Weights of a small GPT-style language model, trained from scratch on English Wikipedia.
Architecture: RMSNorm before each block, rotary positions, no biases in attention or MLP, untied embeddings.
Each number is 50 + 12 x the weight over its row's rms, rounded and kept within 0 to 99. Layers, rows and columns count from 0. The size before them is the row's rms in percent of the matrix's.

# gate: layer 4 MLP gate, 384x96, rms 0.211, rows 103-148, columns 0-47
# up: layer 4 MLP up, 384x96, rms 0.202, rows 103-148, columns 0-47
# down: layer 4 MLP down (transposed), 384x96, rms 0.107, rows 103-148, columns 0-47
gate103 094:50 56 49 52 50 66 61 60 60 60 44 72 41 75 56 45 54 32 36 27 73 46 64 50 37 20 44 39 38 43 59 63 50 65 53 50 52 53 50 53 53 54 40 71 31 36 31 58
up103 094:45 68 38 60 63 45 60 54 56 60 42 72 66 58 34 55 40 38 38 63 62 55 56 40 65 70 46 45 39 45 55 53 60 64 65 57 57 57 38 59 51 37 45 53 44 71 45 43
down103 084:43 40 47 47 61 53 69 42 55 60 63 55 55 57 62 40 44 41 46 57 42 38 42 46 46 37 30 40 38 40 68 37 54 52 55 67 37 33 45 54 43 57 22 47 26 47 41 71
gate104 100:81 57 58 50 44 26 50 42 44 69 22 52 55 34 41 62 39 45 46 44 36 56 30 47 43 37 49 40 63 75 63 50 60 59 47 38 40 77 59 43 53 56 38 70 51 50 45 53
up104 097:59 61 48 56 58 35 59 55 44 63 51 60 33 50 75 57 47 66 73 49 54 19 61 54 64 31 80 40 47 45 48 85 42 54 49 65 31 48 56 62 45 68 55 37 42 65 45 62
down104 092:49 47 30 43 54 62 54 53 56 53 44 78 65 80 58 68 44 27 66 62 67 66 59 55 53 38 65 42 49 59 64 53 58 57 38 48 34 44 50 63 41 45 50 25 37 59 42 46
gate105 101:60 36 35 74 52 54 47 40 74 56 60 49 34 57 43 35 34 64 49 51 48 53 50 59 48 39 69 47 27 40 52 72 35 60 37 46 41 52 57 68 36 42 46 38 51 47 17 59
up105 092:55 51 35 56 57 55 80 33 52 56 51 56 34 70 45 60 64 34 57 61 51 61 37 44 44 39 72 78 36 46 45 68 56 62 35 50 46 74 54 69 46 55 46 61 50 54 47 51
down105 085:42 59 44 40 60 55 37 46 53 55 42 21 49 56 50 63 65 29 36 54 51 38 42 57 45 45 41 65 40 39 63 57 57 54 49 58 52 43 55 49 47 40 65 59 41 67 88 42
gate106 094:30 57 84 55 71 65 57 49 42 50 38 77 50 46 56 69 39 60 41 63 68 57 52 64 46 41 55 21 51 50 62 52 41 40 24 35 50 45 53 63 49 45 66 46 57 36 25 65
up106 088:48 68 49 52 79 58 62 47 41 47 66 68 28 61 48 68 49 32 52 57 57 61 39 65 60 56 47 40 52 63 70 56 41 66 57 78 58 47 34 45 43 34 32 35 63 38 32 37
down106 088:50 62 62 42 62 66 52 65 16 30 54 66 36 22 56 24 44 45 58 42 61 28 51 59 34 37 52 51 57 39 65 43 54 48 60 57 56 44 38 46 35 62 41 59 33 54 49 67
gate107 102:47 29 63 52 65 47 56 64 40 52 55 53 67 67 61 67 41 54 71 66 38 50 64 60 38 53 38 58 61 42 73 48 33 51 33 51 49 70 41 46 72 57 14 51 69 61 59 47
up107 099:47 49 53 38 37 43 57 60 36 47 44 64 74 68 59 71 56 42 42 47 26 26 64 55 55 29 32 42 42 47 54 55 40 36 36 57 42 67 53 33 72 39 45 52 46 51 70 43
down107 118:55 67 53 46 53 50 46 43 53 24 45 66 30 19 42 48 43 57 39 51 41 63 25 39 44 57 44 55 52 56 52 29 39 58 83 49 59 51 50 65 44 64 57 60 45 45 41 71
gate108 098:42 70 44 46 31 44 50 45 38 42 52 53 57 54 72 35 48 59 53 46 45 40 42 33 61 73 53 56 55 33 48 52 65 36 72 33 48 40 32 41 69 51 71 43 50 24 58 51
up108 092:29 52 54 30 39 39 40 50 43 37 56 54 58 65 77 45 33 42 59 47 60 68 54 34 49 44 59 71 80 51 59 72 74 53 80 48 57 43 76 54 66 45 54 48 47 55 59 57
down108 080:36 53 53 41 64 44 43 43 46 54 41 51 49 58 75 49 45 53 57 42 40 34 44 46 59 65 44 52 59 36 26 52 45 51 43 88 53 35 21 61 29 33 32 56 66 52 31 47
gate109 093:27 37 63 43 61 39 65 25 61 41 35 54 51 58 35 39 48 39 46 43 67 52 72 43 64 45 49 52 50 64 47 54 56 36 48 29 32 70 53 51 42 59 44 52 33 52 50 48
up109 094:67 68 45 59 35 48 58 66 35 39 61 28 34 60 61 55 39 49 66 48 49 36 35 42 60 43 56 51 48 45 50 38 49 70 54 60 65 47 38 70 48 58 47 50 63 57 45 41
down109 092:47 58 49 49 44 51 51 65 61 46 57 51 53 57 62 29 54 40 63 55 39 36 50 42 56 37 49 48 50 60 27 40 49 63 39 50 77 60 50 47 44 39 28 43 31 39 27 54
gate110 116:66 52 63 33 58 39 47 65 64 52 40 46 34 62 23 45 45 57 59 51 49 64 53 36 53 73 73 56 69 34 61 47 36 44 61 57 56 57 50 32 44 64 34 58 59 54 60 56
up110 107:54 65 53 52 49 39 56 37 34 58 48 49 55 32 70 35 63 55 42 56 48 56 43 68 46 30 38 69 38 65 35 54 62 54 44 59 44 63 47 50 44 31 59 58 20 47 73 43
down110 142:33 52 28 65 47 61 39 48 60 67 56 60 69 58 79 38 47 51 35 42 64 51 55 34 43 34 38 51 39 50 41 36 59 57 42 76 62 48 50 59 56 49 57 48 50 46 10 66
gate111 094:41 45 45 45 58 43 27 44 34 43 50 27 60 44 40 34 68 67 43 59 30 25 49 70 31 42 59 57 65 46 42 49 39 55 51 47 27 59 51 68 55 37 65 40 42 35 32 53
up111 102:37 59 50 51 48 23 48 60 49 74 48 55 47 39 48 55 64 52 49 52 50 66 75 64 39 58 37 45 64 30 52 39 68 53 65 61 50 38 64 62 53 45 54 32 40 51 44 50
down111 096:56 52 48 51 51 71 11 49 45 45 49 39 62 46 60 59 34 47 30 47 58 34 44 45 54 42 75 47 34 57 46 48 40 55 39 50 43 48 30 41 43 69 57 73 58 56 70 47
gate112 102:44 56 67 37 50 37 36 41 50 54 60 41 47 59 47 68 50 53 64 40 69 47 34 19 52 33 54 55 54 62 61 43 51 55 47 43 30 66 57 49 48 50 72 70 48 45 32 47
up112 105:69 45 82 68 77 45 35 57 45 65 52 56 56 40 57 54 51 41 31 24 51 30 60 36 48 41 55 56 41 28 33 29 59 40 45 51 53 41 47 58 78 63 59 60 40 55 55 41
down112 104:58 49 25 54 59 69 64 30 54 52 36 74 55 56 37 37 43 47 48 59 69 59 45 65 47 71 34 53 48 51 28 56 33 63 50 63 61 63 56 40 42 40 45 60 43 54 56 49
gate113 092:61 42 24 76 76 44 49 35 69 54 34 46 56 31 43 49 51 44 52 40 24 50 62 65 63 55 58 47 48 62 56 54 33 33 35 42 55 57 58 30 41 53 54 45 20 57 48 62
up113 078:39 63 59 49 58 69 46 62 42 54 55 50 42 33 76 54 56 74 47 73 61 77 62 48 30 34 45 43 48 48 44 37 50 70 46 78 65 49 17 61 57 51 34 42 60 52 60 44
down113 101:47 31 64 59 53 68 68 66 52 56 58 51 24 49 43 49 49 60 52 52 33 27 55 42 50 59 47 50 40 48 26 40 44 44 41 63 56 41 56 48 72 31 47 62 37 52 15 64
gate114 099:46 55 38 47 45 59 59 53 53 51 47 53 70 54 48 55 36 30 46 39 43 46 59 54 58 46 46 46 46 57 59 46 22 43 46 55 63 33 53 62 57 52 40 69 51 40 48 66
up114 111:48 67 19 60 54 64 60 65 62 50 39 62 74 43 49 33 38 48 29 37 48 47 45 45 47 45 59 62 44 47 57 73 62 69 47 52 40 56 49 59 58 47 58 45 36 41 35 66
down114 105:43 36 39 53 52 46 77 53 76 59 32 50 32 56 52 31 41 44 40 55 42 70 43 37 55 66 54 56 53 47 57 48 71 45 35 53 54 43 45 51 46 49 69 39 23 38 20 62
gate115 112:48 55 54 31 41 35 50 61 57 47 65 67 45 82 53 51 74 64 34 45 48 56 45 42 38 59 45 37 71 56 34 40 42 59 53 36 30 43 43 36 60 60 64 58 55 27 44 55
up115 106:63 40 36 45 66 30 57 53 46 34 39 43 48 49 46 46 45 76 46 50 70 71 50 32 45 39 39 35 53 27 57 40 35 59 48 39 71 53 34 66 45 68 27 51 58 59 72 43
down115 102:32 68 44 63 41 53 48 44 44 46 72 18 58 45 62 45 82 64 59 45 50 45 56 45 53 30 65 39 66 54 75 70 42 51 58 35 48 41 42 43 45 57 46 59 30 59 66 62
gate116 099:48 43 51 61 73 50 32 40 43 47 62 67 59 66 46 39 49 36 46 34 59 49 59 66 59 67 35 34 47 45 50 51 14 45 32 51 52 39 60 44 55 59 53 21 41 76 52 59
up116 098:65 45 39 59 54 60 56 19 29 39 65 49 50 46 69 60 30 37 58 47 54 42 46 49 76 80 56 65 45 33 42 46 43 11 62 43 71 46 36 36 52 49 59 41 52 45 57 46
down116 088:66 61 69 43 52 57 43 67 21 52 44 08 48 45 54 51 54 52 63 56 40 38 82 49 58 52 52 70 38 47 59 41 45 58 36 73 54 53 57 55 67 54 60 45 61 45 58 55
gate117 091:41 66 35 41 37 60 45 64 45 67 62 39 59 51 38 46 42 44 28 37 57 52 46 34 66 58 48 61 66 42 47 44 48 63 69 50 59 34 45 36 43 47 44 70 33 20 57 54
up117 093:61 48 52 58 33 53 46 52 45 63 51 54 49 58 45 34 55 35 37 45 50 60 27 32 46 59 69 48 62 29 48 30 47 60 59 28 57 46 62 37 42 38 55 58 49 21 75 50
down117 108:53 66 57 59 38 61 57 61 66 52 40 59 59 61 21 48 51 32 49 39 87 50 37 53 50 71 68 61 44 48 58 55 61 58 56 38 39 50 50 47 38 47 49 56 54 41 83 56
gate118 107:42 71 39 30 41 52 43 43 49 59 46 51 38 59 44 39 26 62 38 36 58 46 44 55 68 50 73 58 23 31 49 37 31 58 35 37 27 58 53 44 41 42 65 51 32 35 45 65
up118 099:63 44 25 24 37 47 34 22 53 49 49 48 36 65 76 51 66 50 68 43 49 46 38 69 63 31 53 48 53 51 52 60 42 65 46 45 44 53 67 46 51 68 67 50 57 42 56 69
down118 089:32 67 43 38 75 47 41 50 49 65 24 60 53 34 37 31 47 41 39 55 66 43 47 61 52 54 41 59 38 31 39 55 53 42 37 52 43 55 45 28 39 60 63 37 42 46 60 55
gate119 090:31 44 38 72 76 38 66 60 49 47 65 66 39 43 51 45 55 62 48 76 65 50 54 53 60 67 72 37 50 43 58 58 37 79 42 56 34 52 34 39 68 70 46 45 45 54 58 52
up119 102:37 56 34 66 69 56 64 47 57 43 56 72 71 32 42 54 56 27 55 36 36 45 65 38 62 67 54 47 28 61 30 36 36 38 61 46 43 37 47 66 25 31 59 44 63 66 52 43
down119 088:54 48 59 27 32 48 46 33 37 61 43 35 54 57 45 47 60 52 37 52 50 56 32 60 49 52 43 63 39 50 48 53 73 47 49 55 57 51 72 57 45 55 31 64 23 56 80 54
gate120 095:59 44 45 63 56 37 57 29 44 37 57 28 15 48 62 54 66 41 53 63 38 46 60 61 55 43 46 65 29 29 61 56 50 40 39 61 77 57 64 50 51 54 54 53 55 51 43 45
up120 102:52 49 38 58 51 48 49 47 40 67 60 59 40 48 46 58 31 58 58 42 51 33 68 73 52 53 72 40 52 47 50 37 31 32 51 55 58 68 48 37 80 64 76 52 56 71 75 39
down120 103:39 69 66 58 29 69 55 56 67 68 25 45 68 47 51 39 65 59 42 48 53 34 54 48 43 61 33 56 74 69 54 58 57 67 56 51 62 36 45 69 28 48 55 62 45 69 57 40
gate121 108:45 42 80 45 58 55 49 68 67 70 42 50 56 59 54 70 40 36 50 44 53 65 37 49 71 40 35 61 68 65 49 50 52 59 45 66 40 46 31 65 43 70 49 26 56 53 49 56
up121 099:52 53 50 67 23 41 70 55 41 50 57 50 48 32 55 39 58 60 49 61 48 50 60 38 37 23 31 74 60 35 33 39 59 39 44 46 47 56 38 49 70 44 41 58 52 69 51 69
down121 096:64 66 60 62 89 49 47 44 47 55 63 64 63 29 39 42 29 45 31 42 53 43 32 49 57 59 34 48 57 60 61 53 68 48 49 49 67 50 47 45 62 37 42 33 44 44 55 46
gate122 103:62 45 27 46 48 39 37 62 42 39 40 72 39 51 58 45 66 49 47 52 57 56 70 51 52 47 56 63 65 46 58 26 66 35 67 66 74 79 45 46 37 49 44 60 46 42 34 52
up122 111:54 71 53 62 38 72 59 51 32 57 40 32 26 58 64 55 39 43 46 54 46 39 46 55 47 53 49 47 66 37 44 47 29 42 37 41 38 77 39 82 65 34 33 68 49 38 74 70
down122 105:47 32 38 29 49 35 56 50 53 41 51 49 40 36 37 62 69 35 61 59 49 49 71 60 49 38 68 49 62 57 35 30 52 58 56 38 73 43 57 51 46 53 52 32 36 47 25 45
gate123 108:50 43 55 19 48 58 62 67 50 55 50 37 39 57 50 43 45 70 55 15 28 68 72 52 48 44 45 60 51 33 61 46 46 35 40 32 53 47 57 48 46 46 24 47 55 54 37 42
up123 107:66 74 45 66 47 53 45 57 72 76 64 48 45 64 44 57 57 59 49 56 56 49 33 38 51 49 73 37 47 50 69 52 39 66 51 69 43 59 53 26 61 58 63 73 59 43 41 53
down123 095:52 68 47 26 56 40 39 71 33 34 52 35 26 55 47 54 39 47 36 46 66 42 59 56 48 58 65 51 81 45 69 65 51 39 50 48 57 42 44 61 29 36 51 23 56 45 54 37
gate124 098:32 38 52 35 70 37 55 28 57 43 65 29 62 53 48 50 54 52 52 43 36 53 39 57 51 35 54 46 51 43 42 49 24 45 25 44 66 42 56 41 48 72 61 38 49 70 65 33
up124 108:50 42 60 45 29 33 54 51 54 52 41 25 42 53 61 56 52 25 54 42 26 59 49 56 54 22 57 51 57 55 46 42 56 44 42 52 43 50 46 57 45 67 67 34 52 68 55 33
down124 114:30 60 51 29 65 66 59 38 50 49 48 82 52 57 53 36 55 79 43 67 43 48 48 55 41 54 21 55 29 56 41 65 46 65 62 51 54 37 61 64 44 53 43 59 36 32 37 62
gate125 106:37 64 63 49 50 55 63 43 47 25 76 48 43 60 48 38 57 46 64 45 50 29 35 60 44 36 41 72 64 68 33 51 45 48 48 29 68 18 48 31 70 69 49 42 59 27 73 37
up125 096:65 44 36 33 41 51 55 45 30 71 35 48 52 50 63 43 56 55 33 63 38 72 67 35 52 49 65 45 39 43 57 47 60 52 57 52 54 65 24 53 29 58 57 61 26 58 51 50
down125 086:65 62 42 62 40 51 51 82 40 40 48 47 67 30 69 33 45 47 51 53 53 55 53 63 28 77 36 44 56 72 56 50 32 43 50 42 41 46 62 53 40 49 35 60 50 32 41 53
gate126 101:48 38 38 50 34 52 45 52 70 60 49 52 43 63 56 42 59 55 48 54 26 57 63 59 60 26 59 43 60 52 31 34 45 51 37 56 57 39 56 41 46 38 48 63 42 70 61 65
up126 101:72 51 47 47 68 60 32 53 37 47 56 55 65 41 32 59 42 52 29 52 54 39 39 47 53 53 80 77 39 71 51 60 46 52 42 29 25 46 52 19 54 46 71 39 56 47 45 46
down126 076:57 65 45 61 40 42 55 43 81 31 36 49 44 71 61 35 64 39 67 35 40 43 58 63 49 51 34 39 69 49 37 42 60 43 60 50 58 57 36 48 61 37 37 46 28 83 63 45
gate127 107:54 59 66 46 32 48 42 61 36 38 52 35 68 34 59 58 46 72 57 49 49 54 59 56 26 38 52 46 29 33 54 39 29 55 45 28 38 89 44 48 42 61 42 64 41 51 49 46
up127 103:45 42 54 44 72 63 56 30 58 64 44 52 42 63 47 48 49 60 52 41 57 48 56 46 47 63 35 45 54 41 66 49 45 42 34 62 48 21 76 46 56 62 43 44 71 68 49 41
down127 108:57 36 36 70 56 34 42 57 59 67 19 42 61 59 31 49 46 41 41 49 43 58 55 30 51 70 60 44 65 62 42 49 47 51 48 56 73 56 44 60 58 60 53 35 58 41 51 39
gate128 101:68 63 28 46 36 36 64 47 32 56 35 67 47 36 75 45 64 59 36 32 50 41 61 26 30 39 34 54 56 37 47 35 47 52 31 48 53 67 55 51 58 63 53 55 45 40 63 51
up128 102:60 52 46 60 44 54 41 36 55 39 40 61 57 31 45 35 50 57 53 26 48 48 52 52 54 24 71 53 65 70 41 27 59 59 44 58 71 41 35 35 33 61 55 54 45 34 53 53
down128 096:40 47 54 39 46 31 35 66 55 56 51 36 46 72 77 52 57 36 41 38 61 52 51 56 37 45 48 54 47 41 49 45 45 42 37 56 28 49 47 48 68 52 17 35 76 47 60 45
gate129 105:53 57 46 44 48 37 48 67 64 53 34 17 43 52 70 45 44 62 62 63 34 59 49 41 34 38 61 62 34 45 67 68 44 38 55 40 65 64 51 58 34 51 32 43 60 45 50 37
up129 097:54 61 51 44 50 44 48 43 35 33 36 42 59 23 59 55 49 35 52 40 49 54 60 41 42 46 33 69 50 51 51 51 44 39 82 50 72 59 52 50 40 70 40 44 35 52 40 56
down129 103:39 69 51 60 40 49 46 66 47 56 45 46 42 66 52 35 51 55 49 58 29 45 48 42 44 52 57 35 41 69 60 71 50 34 34 41 48 48 72 34 23 58 49 45 55 83 80 47
gate130 103:76 43 62 21 30 30 61 80 42 55 58 61 52 37 82 68 28 33 39 49 50 43 52 65 38 38 48 55 53 42 62 55 53 55 41 58 40 51 64 37 42 61 48 73 24 55 51 54
up130 117:30 61 43 44 63 51 73 33 57 48 72 18 65 64 23 56 29 46 48 40 45 57 56 44 57 61 45 81 55 61 26 40 63 40 36 52 38 35 44 44 72 63 57 48 37 53 53 48
down130 095:52 45 81 51 60 52 53 49 56 62 68 45 67 28 51 45 28 48 52 56 27 61 50 51 55 51 60 45 47 63 49 51 51 46 54 36 44 36 40 48 42 62 42 45 48 50 45 57
gate131 092:63 54 49 39 23 48 43 45 41 77 47 52 60 50 53 39 64 56 42 34 56 27 71 62 56 69 67 39 56 55 44 46 44 37 72 42 39 46 62 49 49 51 52 52 47 40 62 42
up131 101:33 46 51 60 27 41 56 44 42 51 42 36 35 65 34 38 49 91 54 48 55 35 60 29 30 27 63 42 49 55 39 27 36 40 51 39 41 71 43 66 57 51 42 60 52 25 54 37
down131 101:56 61 49 54 66 67 37 53 43 31 51 56 22 42 57 52 54 41 63 66 41 69 38 69 39 52 41 58 39 51 47 43 60 49 35 62 67 29 53 42 36 62 52 42 38 68 42 67
gate132 103:55 50 65 49 43 44 55 59 36 37 77 59 45 52 56 48 51 51 43 48 43 43 58 53 57 47 58 41 43 68 39 59 40 25 66 40 24 42 56 41 56 43 70 88 50 36 30 38
up132 094:42 44 27 28 52 43 47 51 64 40 35 68 48 39 32 35 25 54 63 54 38 43 52 55 62 43 47 51 53 28 50 22 72 51 55 51 48 43 53 37 54 50 45 61 44 44 75 69
down132 084:37 48 28 64 49 63 69 63 57 35 46 40 28 53 56 24 50 38 70 54 58 56 58 56 55 64 42 42 63 51 46 59 60 25 38 39 39 58 54 46 46 56 53 35 71 42 41 52
gate133 102:39 45 43 62 58 28 49 48 47 51 42 43 59 40 47 48 41 27 34 36 69 64 44 72 70 65 61 73 42 43 58 52 47 43 51 49 53 65 65 29 36 50 44 53 27 61 55 53
up133 109:80 50 46 37 40 35 47 58 44 62 51 35 74 49 45 36 43 57 57 47 44 62 54 51 62 48 62 33 43 65 51 48 60 55 56 63 34 72 47 40 60 55 31 56 67 52 61 64
down133 104:63 53 44 31 35 46 56 49 53 25 56 33 60 53 51 52 59 46 44 50 51 61 48 55 13 50 54 33 46 49 39 56 53 42 61 57 49 28 48 62 48 37 48 45 66 39 15 67
gate134 093:52 50 38 57 63 38 71 53 44 33 52 46 59 39 57 28 57 47 46 62 55 50 44 58 69 36 43 53 58 29 72 63 41 39 64 33 60 53 29 38 88 64 52 62 57 47 65 50
up134 092:62 48 45 56 53 64 61 41 76 61 30 38 57 67 45 54 39 55 44 48 31 50 55 43 65 55 30 48 19 41 54 28 54 52 42 36 49 38 62 70 58 46 62 58 44 38 25 66
down134 092:50 51 62 52 78 37 56 66 48 39 55 62 57 53 65 34 52 53 43 65 60 54 25 44 67 23 30 47 39 53 45 75 60 46 49 37 62 75 25 67 73 65 50 49 59 58 59 49
gate135 100:55 60 57 30 63 54 42 36 21 26 58 30 52 58 59 59 60 52 54 49 61 62 42 41 41 47 37 17 43 44 52 50 52 58 39 49 56 45 69 45 68 41 40 43 19 62 48 42
up135 087:73 64 69 31 50 51 28 32 34 39 65 36 48 70 48 53 59 50 36 63 44 61 53 51 73 40 59 41 62 44 57 52 60 51 54 64 68 26 73 42 45 52 45 63 16 35 65 51
down135 091:45 30 33 35 51 51 65 46 39 65 63 73 41 55 48 42 56 67 51 50 72 40 69 60 52 55 46 39 42 56 25 57 46 65 69 77 63 48 37 50 51 66 58 53 63 55 71 41
gate136 076:66 63 48 39 64 54 45 55 50 54 40 41 45 30 68 72 44 56 55 52 42 40 40 59 53 48 60 59 70 41 47 36 49 62 67 17 76 51 53 45 42 52 41 50 55 62 38 63
up136 082:37 39 49 58 26 35 63 37 71 40 50 48 56 54 59 39 66 54 62 49 34 54 55 52 43 63 52 63 28 61 54 73 45 51 21 48 53 55 34 49 30 32 42 68 60 47 72 51
down136 088:48 53 46 48 45 55 52 34 50 47 48 42 51 51 77 35 55 31 60 60 51 54 34 47 43 67 67 65 49 49 30 58 30 38 31 63 48 66 33 57 57 45 39 72 40 54 25 55
gate137 090:51 51 39 59 42 36 52 52 66 32 51 39 64 45 27 37 57 68 46 34 44 50 46 51 43 47 54 43 46 29 51 38 49 61 47 47 30 57 48 50 74 33 58 46 28 60 50 34
up137 098:68 63 44 56 41 40 28 78 57 47 47 49 62 39 45 60 39 47 68 64 71 77 65 50 36 64 63 36 38 33 50 70 47 53 57 49 50 54 56 54 36 77 43 44 53 56 50 44
down137 098:43 52 58 41 56 50 52 69 28 30 54 50 63 50 58 30 45 47 48 50 43 46 36 62 69 43 60 76 39 44 53 27 41 51 50 29 53 44 36 36 41 44 72 42 74 60 23 58
gate138 093:48 40 49 40 44 30 38 44 38 33 56 51 57 48 51 28 52 58 74 53 33 23 37 53 36 29 48 49 61 53 52 42 60 37 53 46 44 64 59 48 39 56 56 81 52 22 66 35
up138 108:49 53 48 63 56 48 26 42 41 57 58 52 67 59 64 23 53 45 43 23 46 48 59 63 57 40 39 51 40 52 69 34 58 32 47 56 60 36 49 23 46 63 68 46 54 47 63 49
down138 108:66 71 33 31 32 39 52 38 60 63 41 45 35 37 45 80 49 38 51 55 59 40 50 53 31 61 65 38 53 51 32 58 49 63 58 25 45 51 54 56 42 65 33 40 53 58 51 40
gate139 098:46 44 55 56 41 24 60 47 52 34 49 48 55 63 42 46 51 40 38 47 57 51 38 53 36 46 54 45 71 37 56 19 58 49 31 34 59 68 59 46 66 46 30 59 57 50 99 43
up139 100:55 30 53 56 52 36 56 54 61 41 50 63 52 44 53 39 59 54 40 67 50 53 29 43 37 47 32 29 64 49 52 45 37 48 47 34 59 39 72 54 37 30 46 52 77 71 69 44
down139 090:26 60 45 46 62 57 35 43 46 60 50 37 49 38 42 62 53 56 56 44 52 53 85 47 68 67 50 49 37 58 43 58 60 57 57 78 57 59 34 46 60 68 78 49 52 27 27 32
gate140 093:34 52 49 57 60 24 58 50 42 54 61 53 73 59 63 56 40 41 45 55 52 60 46 69 40 54 33 67 61 66 65 34 44 50 20 66 35 34 46 52 62 47 52 70 62 73 50 59
up140 105:41 66 61 56 69 53 49 50 46 82 45 62 52 51 50 54 25 33 37 46 55 54 36 46 40 34 64 26 41 23 32 37 43 52 49 34 55 53 52 68 78 56 29 63 46 53 61 31
down140 099:50 47 19 64 62 50 64 48 68 51 35 51 63 40 53 44 44 58 47 41 50 35 46 47 38 41 37 59 60 54 50 67 25 53 60 52 48 62 46 57 42 51 68 55 53 40 26 54
gate141 120:60 44 45 43 68 70 44 61 41 67 46 64 58 46 36 56 66 43 56 65 40 54 53 44 50 60 49 42 62 51 37 50 49 64 37 64 72 29 48 62 39 46 37 51 64 52 40 73
up141 102:61 54 45 46 46 35 37 28 28 62 49 75 36 37 59 52 45 27 31 48 42 45 45 32 52 38 51 45 70 70 48 53 76 36 38 52 30 52 70 53 53 37 51 25 33 38 42 50
down141 089:49 52 46 41 41 34 45 59 33 62 30 54 30 47 52 49 47 49 69 36 61 32 54 71 56 61 67 26 70 71 68 41 49 62 48 50 38 20 41 54 51 48 54 50 49 55 41 53
gate142 094:48 58 54 47 28 44 51 58 33 37 67 57 31 55 41 53 45 31 54 49 39 46 50 46 58 54 55 35 56 28 52 68 52 69 56 32 55 46 38 36 62 44 48 51 30 34 69 54
up142 095:55 58 36 60 63 50 55 46 64 48 47 29 66 39 45 59 69 61 55 70 61 62 37 31 60 41 29 56 25 25 54 58 44 42 32 66 64 46 38 45 65 63 47 46 68 56 49 42
down142 106:58 27 54 26 38 54 55 62 45 53 51 47 37 42 59 51 51 63 64 58 47 67 52 45 59 51 55 40 27 43 52 30 58 59 68 37 54 56 72 55 54 51 59 50 56 32 44 53
gate143 112:52 47 53 44 14 64 51 59 62 47 55 57 49 62 54 59 41 32 63 42 50 46 67 58 39 43 59 53 47 49 75 43 38 44 46 46 55 58 47 44 55 46 59 81 62 70 46 40
up143 100:36 61 31 61 66 59 55 60 55 54 36 52 65 68 54 54 42 57 69 51 62 35 45 61 80 41 58 21 45 36 54 75 48 61 28 51 69 73 50 58 54 73 39 55 71 52 53 37
down143 113:58 63 63 62 18 54 53 65 69 42 59 65 61 72 60 76 56 39 50 47 55 46 43 46 44 30 42 54 64 42 48 34 58 53 58 47 75 54 56 48 41 47 39 64 35 42 46 53
gate144 108:28 33 60 46 60 60 52 41 55 56 61 52 54 39 43 40 55 50 60 66 34 51 70 55 51 44 50 59 48 35 36 42 34 46 37 74 63 46 74 39 44 65 56 38 16 58 52 59
up144 105:40 51 53 29 51 57 42 47 35 53 48 44 33 50 33 68 60 38 35 35 51 55 51 59 68 33 45 45 67 49 59 49 61 58 51 43 48 63 65 36 53 61 35 35 33 63 45 48
down144 105:65 38 34 66 64 43 45 59 52 54 49 45 64 46 47 27 44 59 49 54 37 51 64 14 27 67 31 53 33 54 44 44 41 41 53 60 58 39 28 73 59 44 63 63 55 39 61 52
gate145 096:61 56 51 46 55 38 56 61 45 41 43 65 24 67 44 45 61 57 66 55 48 24 54 53 56 58 21 37 43 52 45 36 54 77 44 54 62 77 66 57 51 64 63 53 61 60 31 32
up145 089:51 40 31 61 62 48 55 57 75 67 47 37 48 54 61 65 33 66 43 61 46 47 49 53 52 59 45 64 65 64 59 31 50 40 54 42 56 12 43 52 54 35 43 45 48 33 78 56
down145 083:49 52 69 68 48 49 69 24 38 59 45 48 72 40 46 64 55 62 41 47 58 46 68 54 47 44 56 33 52 48 48 57 76 30 48 49 50 47 54 51 48 44 59 26 34 65 57 66
gate146 093:47 61 25 42 69 27 59 63 62 45 59 41 52 50 40 45 86 68 53 47 58 45 53 59 59 51 48 39 46 37 48 64 18 42 55 66 43 48 48 49 44 37 55 41 48 67 46 42
up146 096:50 38 66 24 45 34 53 52 45 28 78 39 50 65 50 44 48 45 72 62 53 60 54 67 54 51 56 62 55 35 32 53 68 49 48 50 57 39 42 59 53 46 35 60 54 53 57 64
down146 090:37 47 46 50 56 61 73 36 53 57 46 40 47 45 59 63 56 65 43 49 29 56 56 28 55 34 54 39 47 48 50 64 59 69 35 45 55 58 51 51 36 75 72 50 23 50 74 29
gate147 099:56 45 58 45 49 41 74 52 52 47 71 44 64 47 66 58 39 29 61 42 39 48 51 65 57 53 72 71 71 37 50 59 55 51 37 40 41 45 66 36 46 38 56 40 24 48 60 66
up147 093:36 56 50 55 43 77 50 44 46 55 59 45 75 45 34 55 34 39 41 37 64 53 48 57 79 52 59 42 61 53 73 25 39 51 51 38 76 36 57 33 51 61 62 31 41 45 57 54
down147 092:61 57 56 30 47 53 29 60 38 45 38 51 62 46 47 41 50 48 62 53 54 52 47 54 42 57 62 49 51 60 54 47 58 53 65 42 62 54 47 73 52 42 79 27 61 29 79 49
gate148 101:68 51 39 42 45 52 36 45 44 41 55 62 40 36 67 52 60 65 47 36 50 43 68 63 30 51 44 63 46 52 45 49 23 42 48 48 32 50 70 48 60 43 72 47 36 58 32 68
up148 091:44 50 41 49 53 42 64 68 54 55 54 31 65 51 63 46 36 36 44 37 69 70 36 34 58 55 51 60 40 53 51 58 53 49 66 49 61 52 30 62 38 49 50 50 67 50 07 38
down148 115:48 38 34 55 66 34 44 76 28 50 68 49 68 24 47 53 50 56 44 32 46 39 52 53 43 48 53 53 40 47 49 56 31 58 50 55 52 38 67 53 58 32 57 58 59 43 18 65